{"vocab_size": 5919, "hidden_act": "squared_relu", "rope_theta": 10000.0, "rope_fraction": 1.0, "qk_norm": true, "extras": ["some layers without attention", "local attention windows", "paired heads", "gated attention", "exclusive self-attention", "value embeddings", "hashed n-gram embeddings", "a smear gate", "an embedding shortcut", "learned residual scales", "capped logits"], "warmup_steps": 0, "decay_fraction": 0.655}
Each number is 500 + 40 x the weight over its row's rms, rounded and kept within 0 to 999. Layers, rows and columns count from 0. Numbers have three digits each. The size before them is the row's rms in percent of the matrix's.

# layer 4 MLP up, 1280x256, rms 0.145, rows 299-353, columns 0-127
112:523537599574498541463497523465480557498594520610500465445578536505458477522521493478480556453493443538526550493438483509464529533497475533497487539475504507491503508483524514483494447496501545472484465491517558502516502477532444395489481524507547460512506456512486482473435421468509507465479412556484456479426538489497544479523507446492455559477474528535501480417584458514518498470458
096:535457428461566496452473496510534497554450478395466537483452499472444495414450561519419406544549473527537512488559506558520480485514542488504470492513486509555505525556546467489465534454487459546502444539530577472501477536455483481483466523496538473535539448423530492506499482460567504467550502489518443472487504500492503511501463475516531553586480616501501500456548515505498534438483
095:453518505455571504523489500526444461499578552557573458522521514529549451458371536507510510512539513571535519469487495408493484508472464538439447515484557489496511518569622527494503590550534586519472493478505479535478477478455507535526507514499514481486533478486428489461514507476449424498515456575576459448493534548493490448468486574495521506555433522460518511510495506592451509452528
104:500491523511535482485490478489435518482498554440494455509493533526517459573577466508487443471521495454401512406531486498423529501527552550394476491437526514492478463518470511511506429564474605467466568539486512490542502445511592514502556475437521502525510486506479515493438614493453497553455492499554556495528471438539510484534518542524504508508501514480414460473501534475500492461507
100:539522489513502552477496430525529448481512509510527467519500532533530504512483498503510454472484468534546513560475520541465541480516537508469555425542576449425507457545470510483439505485520468507520440495474449493498497485456437520444511427502487498489432507508493491505533532524549500529525531533460483498548510461529425418494470540466526563494448454372530492584550542516516494454520
090:588481498458527485503557582521532469531572517451513531574514486472541479513553492560511556572475435466502482476467565445485485550595549521546424453410511463538481520507508491501572533469508527434461521433502475481493508493553485569496495519536559437477465528527529499496458497463403544488477528416506527545548456461505435522471499522438533466526522564528523604486484453451475491485532
096:524495571537516528563562449561485507448485469494502467462494537484486520481499400454461558470533474553482472640527589496514572519510560529542555455470540499493518444472581492473465475485522440526478473526574547469565495449430537514614542463496517546530505500511419494520496536518557455441511517505524532437446508518530552496441475480543549491479488473500507552505464525535504539501528
102:476550476531503469432464432468554557497571540571524518499533547429432401487529518481547449515511596462520506497345504515538517506608511521450467513455514447575465515515459441503456513462499513539500521463524498483569493445455482483482479506533491497524520524455475467458506516507482527470495470562517464556470485524519583514459536531466465559559491496509506489498483502471520478486548
090:483521485474497595484492525467481549505498509473507461499525572493537496503498511512507463479480490505571486510458490489505470477550506465462521557498498481454518498534472484526455526564569490491537515540476471505459508435516565555467466512536526530512453527433445429542531548566532489451490553462502463455519619547508466430491559533463556548529517498501546476511490489468487576547554
098:445478513511529499498520469553528466481524492442511460551444514494539506521482520547451535512484602492498534641546475529573552562496514503488444405462543477432473463538472495599570592486493571411535507443487520479522516450505450519466483521507522481527540510454516415503482481500493503471551477456499475437520441493514520429511455590483492535500577481515482548430612517567549446553528
096:528556403583513500498504423556459476586485553550510480541470431400508467474566478539531505469551461517486492529543552469526596479518541473491451564485516489468512454481527507491504524508508505522456505426508519539561462481552615503472489559472504494540440529478498565512637488518478513535442462528478451516508492516486432471476518531455467475553494482512522570474573520568490563584501
096:517510528530471582536523455511494490498517520541506552443404406511500421549464454508483424450544402519484478573480436567463482492525517425583509478480415461514526525587479499486374483511478521550502479492492489555456500401503521553534400486510483550502527533441460527544511591503497563507482520512505506554531466444526454489494483573509491479421468444544477463509475541444514550527459
098:486522513463500441508502466497511455448488449490464506564511565463496506544561447496475493505569545522454468412519481503473471564511424529499480453509498413511448496523557479524453535504448475412477470503520486521450488484543539544498515474397538504504446525481488497553484483517515418562475467424483492515552462481505530498457528568621445552500480491441543478499453477539496482506480
109:549473591489544525525471521519514464531485483513516516521494446533518520533458445456418506440492526502524458514487551450544484529493486558506480500569483465487502523472517500483492549514478518578506461555512473504478544486514554537566524503527481541472492529484504575480509516509490543487470403547469437525378597505534504536529480466463566532586490498446509520473582515563504485515417
098:457546466499526503466490538527455498474548521505527544576500481552529535460475538530448490498489482483440505456533561463496495495485562489543497591575453468495477476489520471495534512493561475538421501560490451473537532550501512418486458506517575453492485481491498505455481465475502530464544477491488472459463504492485535460450424415485519491546498488533467580453536523451517507470472
100:516532481537511448474494495623512496433503472454441536482467453459463495508592462524546472492459554501513491480474505520508468540474485529500577513464498448500519505472455474391499420499569457496477512529494424497490485519514455456558518502488514556458444462505553471497530490536531441460469548481516567418522499430464492477520533540536492521562506497570555438465504538444597478472496
094:476520528495517501496484496436520419459508436466541473517436464535476487498463459534482585489454553519567486524452512557549485534518533531495520568493480427510549481458471502535540459527525427452488513452450483456488529453476485563426519457422569511504526419563537496513495515529577490496543555516508461502491541573516512496532611557550487464531505519498428533486463447590466470459467
110:478451567551460526471486520474452482511477515450515470498437571460513502587534441440535502490485505568492528446449490531522459473543452487537498529430537458458536529483503483440519488580478511452430457522557535530465484509529470517537568486486443464499530561430473487509488515456568527462578461485526503521468503495501450562496568478493389426541527517505523533477507584557642471505498
089:565474477588499472446506514531440452562489528520489488453452454468432501509433322454512434484566523497551499471498598434579505453491589537445484495458481476541532499483481527515507470528528500478535506489534479513503521490543535529508538498575481393477499454526521522527470496526522412471543512515440505490519469461517496554487489538523485535529470506558548442502452468512565495498466
104:468514534518534497427538457523516533444522476505582510517524480504533509474505455484468444457549516520521485577483498475444493571480456510480507536479452523428472562519452503494510553522443517479542522498515515545513553503430527470468552529548544522501450533469490522586490524496514484524558451505479491491521486459544471511564500535451433549461526478508496484435466514546383483528459
109:494520546506473512528394529496507480534455511505516551468510579502452502455506435514439495498561486458541430442482528453488549487490503453471506560450479490518561526558541497497566543526603425562426585522512510561514463518525519481479425494534547500530490482468473520492503531527488497472496494470470511516472522525470475480507446597473540544477527477528404497521440482565446507451512
091:472534486448540545499440443488422480429485541456488636472486523538433513494553459529473485497498525531503489480566463439491538516493510527444430505432491501579490450472521495557397517470470516470493522477491483517500548499459532445472473455443582559430495513494539450483499447529527472525579501566552479464398514456457520534537581562539514511536520506488517495587513558505554528469587
101:526507446496528459411499492554442544534461516499503540526515493451421544533507482552549496489534533515485524519526520512495520581528578480480548576473511564477496492501517526502536537502532429442439484453470534507568469585493447487521500514474578500523478536454500528475472490482443547419481419455453494546496543491545512534488508559492488544478505494559457521499501497451530520586446
108:516500470542525477458511472588477529425547467557424523581471449460503481534541548534466442486495489398513470517464459495523476551516531479516467478534562457536465487504471482557501543485520524456500487482529527555529537506545495473429515522535575504499534438518526510480496453497468479486568480504491485496469522541563462431482486502498451598600466452519433508491501514484386469436519
115:476514515476510644569466473398472509454545524517516477450512551480477482441540575473483499411497406524482502548572481542575503488473549535498470527523491495438509451454472503537493522488467501512456466465514545491491572465468432475453419480478515547528476490505523476460484578460465443501541478602485433516530555618488554529476502535503537448484505502481494534512513537526554479456442
100:535472551554491504456521423504502538486527534442574519461459495484549501440436515515519476494543515464465504430592550520493510490534472482470410552496494455620566479452485520480519506438482566478442532509437498504563514497531565546552458471496551475463504510513517592487603530451564538548520508476504476468538524475434504421523491486532430510531482505486514550454462506469473536549503
106:548508527478458518445524476437520515444501458511521492507451526540562497558554476467482512527533505490523464491437558530573473507543529482535498480462476476463516545513558489505548461492451500506412521472538463525515509459498432493464521559535539540503513506516493500560526516585437540581540514489505506420427530459513464404506439543503472502543534414514494509458494475522520462446471
097:473505475441536520486425511481528472503459533545544461496496528398490473497507451516528489484529480534454495486526550507516455602577475511522416530445520461452505580489467528501459441529472470490434477479489505515508567542488474501592509542558494461489474495419460471422527551529442484487523495482550471488452496474504483527560492494500449565500488524515531531541430576425558513557513
105:410552451482573440537471452434431542543581559477537498431494538439529537451535457478407483494540519520496527490536492491495502453515482499529461431454455499522534487500450515537506506508552536503557500490593431499508539479543589512544518447510504526598523480515494505564485458536463548506464448474465506474503525466547511499452529496500483514488490534449501500521502446466506497507448
093:477527563530478541493503527492514503485564511566504479439541497485530435559524474462399530479492493526539586585464501511486488484470541481435522465445448449568487527481547555473512501494493539527510463469495477478527505513550506566510539565512480433552547483560613415471500500484509558512466458518471535498456490448497504583516523537439494466557519582508471569405443544507534467430477
107:468551503435510522503501568514484447559494555448464480551422500556521563485486497499479490477539528392501522486483507562544464511449509423559457483554601485535524445559508509478487506501532534500412468483556471483490522488436556511500478481530505477471462465436476487467464466449516493500483533467538486464526513424490451398469485554552528462562520443523591611521536530542518486553510
108:529495573516516513506544540508457494521451472482502491506473536509530441491467471530537484536509545450599554555504484530557585441492502524484499466490458463429482541556510522468462488492496462577434491462528566523515483474528509552472516499498521557557477516496474530536496541505550482442455524496555579466519452477591442544442502536516538549571524483492433480450549527433494427507561
101:467456505487521502522471516471522469485464520511549576510509583442528502465528549470506445545533578491535548510492547575539482536486438512456475565411502464475439498540411469573541496430554501463460499534536487541445604536482516497521483485477439534529487491567482494478441521476559557449486420476590449469488478560512545500447494537532467491502506463480487538519566510527487524543507
101:515545486511451531526419502577471498500528385586549572597514524520445496582443539551450501533503519532487440408371500466481424560530517526472532507492505577450468439484462510497465453537479490480563442501436574570501494470533495450506513455517516490537508506521480487495474470454496506508427477550550546501512525538594453458521584516475537534547483439443556516428491478498499546502515
092:456430546519557477509464429480496486434541523462467489489419577493512532486497396475522498478480558502463429596496562521495550490504475475527416479492536448446484499538610441477416467525479479511519514495506577499461479513483525512564531493495519529468417502489472533502545524512541473510475452489501503460473467579498436515492546563578519425445542480490477480523468393463570521560470
094:610536448481486570514527482560531456539518496465560502505507505521475502529521489524615515463518496494593524477500489476526482523478481549497532542418500446565495517461564478438484532482541549456476521489520506500470477504443530530502480518504461511503560405491495527462480500479426457524472483421473420466498467516476499471420501498412463524555449497481498472473600508480509555477562
099:463511521471519525492469492501449501590491542522549452547399524556517429457544436434446460435497564450473568478511444459551550511421481541464455523447525490538577497547447465450470453540483508463476524496505507473556487600548507411478496424544504505507521512527568491482496508525423450517563502448460535505503544452542537461566590450507519491479523519480488567441528440447460531468514
098:539493517435504466488532552527506438596509517436429500478462507526515525491517428480516552584462506521513514624508457520466461533457461535544486530526537487477472521533466459493495508519439449570523484470501462589472512510465500529521511545487486520516506511517555545524444534459453527480471459481544445486554502520435486472528554499491506449556471569481521506477508449465551511533469
093:564452517509524514494451631559563457511549524478495570514526522539529497518478533433442459513417492485474500494469503479490551517553506445448503486513486493464478511561476551534537498482540476450524503454452529508446498531507500481495531494522656518502486474533458503513468539473505537525502548500541475483504600506523445477483504466544453471468427476550499473501454465519510477494597
105:505500496450460574459550493478506426498539512513589477446589532531426473535558529451507564476526515467494463496489597487519468513443490532444556546555558517549518509480526492478513530464496449476543477440494537528457555512502510506480433530476502550513542472498488551558501414500519470497519535431518431533455485555534480530554461525437526432480476531482486491544437497504594482440507
086:587468468465457516473516484540561455520592534407486444486480507443632505421607441546524528461453504422463460485489461555467482505506545515547519531533456442497464521516521474460525471408538436534467544518433559460520478521496479457487494487509520518527515551541488473488554503494521472449502456467506547501491535494555504457532487499549524495477541482504490587496472464440460499533466
094:552429496559461540556432541461446472470534498528520496539466439438440502530467414523534504458457530464525463483555539492472465534497525470431520490524459630514551517485581504466477518489552481468467533497523492486414554517499477471503556455470535468543466467508494516498509452470488511530427453518489426464527456490466530403568481556483505565532477463454516521533417477579495444549475
092:484505626501465536491420545530490511486502515471460514511546507539472464489573484514510484501526510495470498566513475441488508578556511512466494469435497427466545406524442541498462561542484504606535499408526476536553484537415512435523491508477537494461469565404530512480532480492501553445517522509505451453428525480461532521556486528454529497460482456541474557521554557530436494490578
093:488482556525492512519494548485428496489497545433561448505542538555486490557561527398485486506462510475545458486497544505505497520530525462475583474504533427528522454577445477581457458528583557466536502535509480519457505505500511509457546519528516497488479448492555544589462492460566502521433454509463490539463464464539523422526478410475451512529580543549499429468450496438496479507481
103:497490541528537490534477461476520484448514461473494492482486447471518512463518488464462530553512566531523446477486481537504490486472542491451527467477448539520513572441556573459539555457401527478558444491458461552399567486477511542467457460515562505556516431441483504572541476501502473520487473477523555491481541508525534519501451462495452512462452461537477519557446554526500469492436
076:481546569532496486468496483494466439442525554529579550480500463575528512513481473525502498546486518533473521501484412428531499515426485576589488425501493521503534487482500512488520509536527509512494495471490428460491521577486459459544467537441504450435473560516537515454511460486435504546570420527520497446499528505465512494510518529611469520482365514486488559454462547512434469474530
096:509503496538509487418473501524450448487525514557550518520496504462568446527429483451533514515543517547398527549549510566484433459472456485482515472433586453395476465513468537438514469533504501518524482490492485479490447534500457570543524543528480475512436529515516486469536523488478475480562496586576507438479456425589517380559485545508536548557441506421495467532550412440508537482530
113:488437511477519472478452432532533505494505404449549543461517495533555514529507507466548511443497440483527496416486485547499467489487515425506524489484425544508518477518531420465477536473495448523492475564528493503539516514485542452440417520370457520508469471521535463555578532572430457527487407530514512460511477455483505560481539519628479545506490395504490526500521528505528479494520
100:579512503472488486500511527491496463532482456470449458552499532518526499502488528515471481485472460506486450480526491495533593579416428566491547468387478531475483505550543543505552526533510508517511415464469525450544483524497478416433432472486540524552598508502490471535513534485502471520482515494514522497543477489533432512561518429570513541477552545334491527455509469509511473519555
108:506439512467487490489539493479503528491535497506543476550501492442547493483439533466492460488502394451457596500511433482458531508567494476521378502479512486566508499481524463476517439499507503508433527444527471476502459484471519455521498586568594553476539569530425562509466481537450552461462509513498530501504487469405495441478532506545509503534581482512515564494505528466483526568509
105:494531504481509622504504461444446439535492468556487489487489554454550537485554503512405443587539480483479471445517508486520523487578482484507552536476504463508515588500539491434488495450456502531502512514525434460473472548496510540516541468515539517442537473491490458453461473484487529563437512461454535456550488533503529485467441509478548521532540520475496460508467488510441446411461
099:510493516459561520496552489558498544491486463498572572447510498494516605504488511467458462510489503536511552497532520477490505440551535553450524521509510466510465418449463470549462526546408511541582531579466457622510481511476565439486500452524445596472543556487515488471503481477463535490492459496519473530520494497516466504477486553525563551532558431467479432544470492504488476453508
091:687573442474530540496529450567532452516556510549506495467520527528529528467467475522465573512465530504494432486555529497506457475486440480463481480479498480498512554516588425522559484537455538527510470598479531467509505574474524534567492486534499470525558529509483473481513416457457497474447534485550529463483512477465448520506508449525506536538501608466528479477479546435527500435483
095:494511476523412442498507519538432537570540488434453543532475512513494419498638576456342550445464529558481575483480486476490453459535552529467507507511502489531462490498495519451414501499508429510534546428480499541457459544485590498481544470513494531550506551458494479472499484537456457470532517540564497467476511437501516558511506454485570530527512462432518509562501522456523435501470
088:553426498421470575450462526551507406388500477461444508538507468502554511495487504483495489510538477433552546479561453506483487472520503498533461413553471435535513566467481447478504490494571550475555546481530486500501469485475444440524488493461468459554454488448477505493518491509478558468505544530558461459452464439550505484449478460471574474461451497497431493460513539497458541495507
# layer 4 MLP down (transposed), 1280x256, rms 0.115, rows 299-352, columns 0-127
096:506476498500481560522506449504553477483499487498525451471466480511531554510520479541575511472540556513455532561460523542484465545520599539537512421518565499590526513492573502467530495534546551478441528503497493523537484465539418486536467500576533405566492476494513537543500503472564485518477503436473482503427458490469505570502527561509533495448506496477514444487540484508470469475454
102:470461512466554548583517358460535479509547496536486517466533525435469520535486502505510491516500498479502507461450487470472487528435551517536425494499452522524476581494549416433502490490470438460486502502520490476490454469528489467489543506503419440529429572521583488480471536454525540496537520463460509536496470466440449525457564471452528548514517493519572490468473518484516487433448
100:444493487522445492495543578527518571550432494522594484514522492466558463516543531441479489511467480468487512529520501492442510447512580481469536528490513524518525445524502522467466517486543565510486473470505603545421493596455427456578488553484488496480516489475472430471518525458512515560510375491436510509556474504480467551534519481395499531478505519484500512515539480498456507483491
111:437488537467508486557501566545495510502437530579494579486513547564501495480542504594462536488513561541468470478470462555520504508495527500519442454495522432502495497535517480494484569544481564542465546466487477513548519497500436411496552438461512511454500530444493503526464517556530521517470479441449501512512496512437486516476520459398480475483517533484442495455490542461488499463615
093:472408488585440482519454462445542525422466391570441439442579471430469572485478436489529584558567426473557581517532533486468547474481485464555493497589495508565513499514517468445579514557511494483515535480493499434514499483466517480520488557514495518491468488494537513529494546420564540469555461529478507524510461492483498484509413504522490443458478533399461493532499448528477491484531
089:471517572540488571485415445502528539471467423405558510596523467532541466506472535465440470534530455528486519572510466456502446440518489512463456482532445464460430498492380520484524556476466545434604535580509592398494531554440415439476494466506478487514529530531493464425554494517486476461476537458551548575541519480483482491504494539498510456512573473546581438502531483521459512490464
099:432503541522463480490521547578483431434446551512525499499503575496509492495497464486533503602463505587523529479459480444482519425499530487522436511452528426484520527457525471548467509541447466571502545479511547468475480560555520450547524548516489479437470468525456553495463483458593479449504402555462472574522531476490585524539461512541442512468489502485506567561511506452499524521462
105:456504524513467521524500446534446581478468483481457516509512538510502419508480526474454474499482474577477536523503491454577549521472486513532477461492545522465495515463490545484568460497531512537498494428478490531427496462502472531485453587517506534517469487528475511546563494479487523515489442549502453525490461512453549548539503475560519472489552483533461557517468449506518509492417
103:502553522518573495429518487524479474452534469463406538555513506525530484538508528484516519456552544470506451524490376499531500505487496506586483520529518525471546518541546396509477512452525509565507531456562412533431453491593555527577561474495522481523515526490459507443407472424498453476455438466504501581508416485497488478496506464502575459488516463503528539540554452478472450457499
100:489540525478575495535467490528508496505554516441496545485479520488540517439436618479520494501532529523520404499517538463513458508505511614523507564420478452500450512459445553518533475528501524515546520509480555483487489565465523525505518423496483441537479531519505505509472522481483474492457421481546524523467462450465555489460490453524515508530527480429445532520528520370460507451428
095:442510550505497545533471477548528469514489454498542420505540541470446430517471419448493558501459479546468467414475528482550471568492607456482562487534382490469463585471497502526462537524533518487469563435475549443546473500536543447442557492468480498503516528534509448460490530456542533441445475511515483457527522527442491480487508560447517482507502493529470489565440466562544514511470
098:524556484488504449427458538531505575547500489509493518548515495419502557488466476400553489512573468445454514499483465494486491451455513483468471507532487478504563578476457554479513441491472517478482535548516456492477532447541496516498531475514474492471529511434514462538470537466503558517523495502514528482560382403563544499447445499475512549509445481526500484494528470541479484517491
102:504513565517476541466466501541475494437537485466450532540510543511426430513462457525485475496477527472453497462476483442485498532538445594500579477462492467533528540534529490526458511384466461442457454486423448573525491578530477449493495498509518458468476470441482479470511498495461567475447490498507505490545536393465529464456451501467466462587496454462547460547453437541523461525551
107:579534478494520493519578436513444505588414494472535464508542523541471576533468499499495445516487492464516483421519525542474487440491487498514530463463418553510412533470497554454514518510502544508485478545478514481489502477493454467470534540527465500402524504498488582490488417464473504532480449541500467478534391500541464501545554507476529512471476507502540445476508470467471546558514
104:570463510463518499436496459518464532409516493470576553557484511438494524478512508484497438458449493464506535455482485525495520507426425548515440538463522493491606503483432477468528532529452524547513502504440477548523484500464490500507421448469482526465519531503577493483450486437449497517480525502413552462498412524513474496446498513591441567483499489576573457536553490458487449495472
105:489518443495479511542549469459546537453543481435476455466475487481502470496461453553511487451535469465516509529496467579416419515547520573461512554529572531477421539443515486537482559507497546497624443468523488443486504476555536485533417475525516480452487559553494486500556478511450526448529477415498504536531506554408558515539489463487474498496454538574435446500548501476558503498537
086:472516575495495441456485475489436487462477567523548497473477529507445480490513523552567484470438469512506530482532470529424501445470449481516507461500516562451538523474418526551478514474449494474420456407478522456509496541526410440502519519505515483461502580486483484508453502514458492492500442562603537475468542423424467427502495502498510503518445528519452477522460515467498460508502
109:542553436433515505509523420525527489467555482458523525535536507401508524528444529603466445514550564545494502507455486504453431525496578491530454514512516484499490444435415577516495481539444569482497462485531489459540492538504491523480452414454455513478467446494560586456479447495530530402485523441456520476501463574516567553546561500471515605430425495507557536473542581480498568484474
082:522473564514563608579457510455443503540461521610494516483461455556532521512549496461516543535492529574506437429500483535528462401536546445524467503498560536572476483475463551467495499480563489465502467530561558450527515517489468531487518415431512487477514530553466583570495508515525472557467429462494457515459512491455494554506467536542475448537495517487489449477492461495456516435447
104:531530454525460461485507483529521542468492451554504441492500410528593452543456536537534428522443473479492437444521493542491451543499521578477575589457488533491562569478512502491581519501529477472517543544528581533510507466472546506508536544515514488496465544452457616529537511507503531504486496558420476508498469476435408470467477546518448563491496560528533497436476461526466543498513
100:503442494489510610489537511508508524503464517485559423516466462511508446457499528485479479396486441466484553479496475493495472480586481550500474499516521538575474475464536470535500523471640430500586502529442423506533461453487508523562482510517528511428473462475462474510522550483506527485485541524484493539530499522518501479452511524538614497539439526540529467482493465423585495518480
094:534445480482503582510516442489488467475470601466504517469510456471526436488493465542525524531522526487473535468488495500488499507532557575519545478514479488544505487451433540539474509463465615483583475448470480465519499492489521440514545539525513441425436496562414534562489486469543508501482490485465418482464488495586423510520480497504583515519555512492445575485566448496454531528418
107:462544510482453498511493505577477575450477490626495512515450481522522472506510561459508491563471545469540493544470487527508569492501451513463588503498492511463487489413519430566456441498524501431486520471444447469490536516528549437492574527524503528518577482437540533531531524467446504460505452511555453518592458466487531514485466513580572478445479484473482494522422552516528522504531
099:453520456473569547544507445521495439511567530538454517543469516477537463555511476548513509474525492574551509581516515507480473550525499527446500517472549428481472519534498576496468438591540596502574527492520567477512470551526453441466538526508559435512495373467435497494509415518539483514440480526525485507509452522527473529500464474460571532433500477534522472497532500471523458468457
103:517453507564456467552593493481542483489509478506556492499505435476511449510442505427476446490512469445505566566529558496470534485523484471475523528501458487479446479437551494571505494413503534470519553493526476517481509438542513537550536496469464526526594490485397402540488532472523516468463528548460453517502545460460506565475516513530470526513468511482500544436496544564506559483509
105:500520445495433551507489543526514526501442504485486437529510509466490429470384579497533426505526509484467484535459527515556604481528529487487519570537511466513474508475424480495518478437542507551556513505454492458448511474467457406513491520412475464462517515474584541464494484481500565501521498462489506524550426541460485522540556546503483463592545497514552490510495458459489590503562
102:529472459492443467552459532481546507534550531494524498512520463497501399460503433458534445469502478575555440515500468501432468465508500404541515482583439494499498516419524469458468547500512482560539493435482518530498539496518468479529507569473472489462485423525551587482547524556493569453522573528497499474549510526524494438479402611420535459497580424495491494520498517412509425529520
098:485478534535508557492590529456532584545523444537502524503500504507566534460498497505518559547512523500470468523456480507490538489516525545492555414466468526442558502527489525515415567566511453500537534578487509483449460476518450571493578494536526593478532479504499558508525444518530475488453466544433509471566508402490591473460496470441508473419490503494466483474437533539592564497469
094:436459484520501512623491543554535497496542463425493537466585475450452560483530510502461469497434522465482538475542484484481519495493491531502527511505494501462478518524513526493542447471427542560429472602512528481496457519489515494515522423524500463496535539502519482549488490505482553501359475574510501493573455401465495504469465595542456491448495535464474480545546400515517570584441
081:353501496503453511489503486570547465531519515505448497530549513574456452502550456480525527517486507565574528468493488529431490440491529525484560503575542470541508480519536507491529448494421462454515491569511570393498494489509432398450484484537474453543570569497533554510509513491519454548531449464506503459539486432533525519463522472444469504475500462513508460479423498543425502496482
110:495500472515533523467546562492528514479468529524528484436551439509487493502532507434506557521416487518478508539534525448542474470578496458489545527521517472552498549426489439523496525498529442485518493408489480524498423522532498607464567462464518532521502499472506545475556501452458474548516486469501510568437518464453449465433420481484528527544469481505486468452512558497500597494501
108:543509460470500543442514503438492467450553506508510472576491466545534468480439503493530541541395533432464519541527559469517524451478463553490461581523493556519453550499468549525549522534483499503508523538478477505535473490501527473491477499495470563488442463510537520493489553490505469516485502444579534457546495529510493428497497517360475501452494444463473473545482589563504503497427
103:503508446498562520574490465518456514518549521518464468462461473529520520387492485478490419428470494506553487451495508552527474485520485580536531504429538494533435471531522460499481490403504498507552460539456504475589528586432515503546484558541418486491518499566531441445463496517510490465476521452520444472561445501468560476480463528456487507523474424500507560555491488522390532432425
105:592535489453491515538538447523505538506559546462548458599491479550520493486479429535489500422501512573408444479504516462491500515467518502604506515503500514480415517513492491520570466501501518460481512451446517442476531486487459514497507463587470513470479489539458513526505457496548485496431494538533469509417536507574486433442511514517523517481484476501544523541496495538479497493442
097:497554508523451463442568479478488514477482506443533458537549491461479494445439472496484519507462420521528507495467431476471489474582527451486479512524553534437468494480523427542556419502519433498502483536481534536496451498656493523534486511456583481418565464452476478431550518458439487519492478513490441577440546504433498560534526458469447543533500495505541511581512546537526483584477
094:537507559497534560506489476468446474485494469460444487497529543517505568508477518497529484526470528545552507494467558440493532477429482477494487462516542541446481493567483430476526515567522554456471516505524581454492520505465475450407446528515448567418500497526438511489510539473551458467515418462424444599562483535438525512482552479437482512478544554509492486478508561404494556531520
094:520456521479551577475519502510470505447491471490482544505569527516529513406548442464430484545545578423473495479530478462528450538615463542573552452523526525480514482517537496464530470570500475520442572471433506547469537470493425496530469451526532483426483564504596474494454557475482487514503492434460547495538537523507456515544561441477491517526465551491522526478468472499560592467516
096:504568517434484514484487411450517534493517510398468553516582462529481443489559527515533523479554481440531566494535523456487549435543543523548523453527494510441453466478509515474520488456541476488385549509512433467502509563537503487502477521549538471431506552540454529504528492518546464458446529540478458481435490445530473408409513457523498548478414486506470471447525524468600556495438
095:550452581521435456427516424461436527468463452538444529497546498523548527451500493531502521482475518504553523417514482383480448506532535525573493445511461468518458515493453458553493492413498452547578518565440502546562519553549492515504494518573551547495470444451493509499448477520518474520509516559436574480536468495445551502480525512514548504556509557476493517539544421486587503458573
100:439444583559498535537497459509459563511465488501506519557489465517472471500578515528476517584457486493531582469463465478527508522570482486422450544465524492538520522551488475487551519506466608436525540512536504405524496498534513508529471499526514539532510575497425554475507550522517472475528485455534589482469484531540548536463541495547511520467503562525460563534466433492464444523423
089:463503502525473479513521508490543517494504513462531490474525482474548520553547505492584527530483501464468484533546496504418481463488488506502479523544594522481497528504498484436535603425494476548433481502468527444481526515483462475483523464485508518484492516526461547525533437525487521471432506430514500486473486614527543406490458495536555505460561545525476554536517534426473508502500
099:504563578419460572520514488501549564511457534567524494531521459470487449552514531523481527496474449499557485552424496502499496465391575518428455472480498567489417366487481507517493549554597513559486512512431468531477497499477542499459474526530480534514472439526488492473515502542479523542420527484494471519482475445543520514554521395495521582547503552560493473452456531522584526513517
085:496470470479515506532540490461517452495504524478509548443472575533510495514527517533438517458572553507541555497551544452484528588509483543531524458518417476556515450451443511513442497453549554471490476498494456527551519457439492424469548576556529497531503493485480506465474447461469511556394473509462525526505486517495522491473490490509563481448552448482461543442460412571480552534524
097:456496493568557506569469413488515467490533524508478486518523506511487475555481462469500571473499475461518442489508533482475524507422508559431439594513536495486467499569484507450510459448453535527471511544469520527524541538401506482529487479523545498530532477497475533534477481484543470528510518532509522466511492516547541519480518581487508469502514524497541509490467480468473484535470
099:536522497497467527483459520511460494587524530455407448531495528496502500537526492529480462521491483488468555462531485511468467470512508484456571576469491563503502423558501515536510578541559441553414420421510398459474499510521534434561491411469438469488503522451595533483513480503491506482529491494495489442527495494490546447532462570533564497567505550559503498527437485458442535501525
070:450507506507523534468422500517504472498494479473472495416496487522490552525524532436510487461556528545523502431434520523497467470502566573428550508478455522491535495418481551577615530484492510490521495559501463463532464456520493488430472586504520536469551498479511542532491446460498499479515505476573532440462479437501469453447501554469510545486452518563489504492412550418483492460520
092:487408466542496522536546443494592575463415441504427521523470529497471523441472510515563449557484468528513461551547565458413548524528485523507522484570493479517520482507539520492524495533459443446453552502395526479545465484509575487574506489510488547493548539505490502500518483510505493481520544439573505540469459445575536472473494557497541577580524490577543517504476486483470536522454
114:496437540439630551512421430534508508479411444494461472447513467467466462485451469514468493535487452505551504511435482586590546539558502525517575504498526517560477446457447461442557512459515408491577422515526522488520488473517508499518504509455529610534534484523516527541507579465511462516538541523422482516498460471520480484491547457462476461506467504512564545556509568481489480466517
107:454472572511595527542443558515522537527476522557462505524495556503560463485532521447472460489466477488463473472536483480530467562575541521497501502494492587497471440469411457479514454475513540526435435462508559500466520468453584446536446455515520439499542541514494453481511473515531533521485498477404487475590457470571551485493465412550511513516544549473536479477500527616436498533497
112:455516448463523498504507546454563539485479499526514547498457548474540516461503558565511504457519441513520483500485499485439529455553518511542494478516504594451566494470514432472537515512472484491401507456515539419481551489455471510490518517498448501466523509522405462482532561432472516465488558542545431498448519488551510433483506492535486468516477486472512448477524499508457479470500
099:479479493449586488437474542522456493545479486521523479538484515483527500560457456447517539497493501533505501457484499485491412509510461428466450520473560511429468471485550470548465502495582478490470427522410521491515473518521522452547533522589459513539468422559472537421515482510422567567487452482526413466534522509484487469502508456407495522566536496423546454508478448541512430549448
105:470471472488450435456466505544509516532479489545550517575567431461449558485530508501441536549538524489498481467428611504461500534450530529552487413544476482507549484492454505550403509470543503492573485502536501505540534547517438468527461562464409475470505444547506533519529502497490488490501573562547446461483485485478505503510559499464452512508479516572488543535537512439464600482404
087:487506443401502487475476533507464382509542526541527519436496567537465467476476516501465476501502508569493476506567555500505491452500499434447514501543462425531531497495515482591518522511491528473547507468450494390540565604554512445510512559513500543479460524563526490522488518540625458474567531517428542531509545552459491510541470434512484508461463453476536547468471448458461562514471
100:550532484489491441500479481446558487482493503541484473519523444524552499456516502532477554529552509463418491534466486492481495536580458483559528492458471533487451528511447560545488506550415546478515517440480529481598507432460455535519483518492507522479488471536516498454480511406533607418494536537421489389512503483479534560498540523508435542543457547535530464502464553475562545494458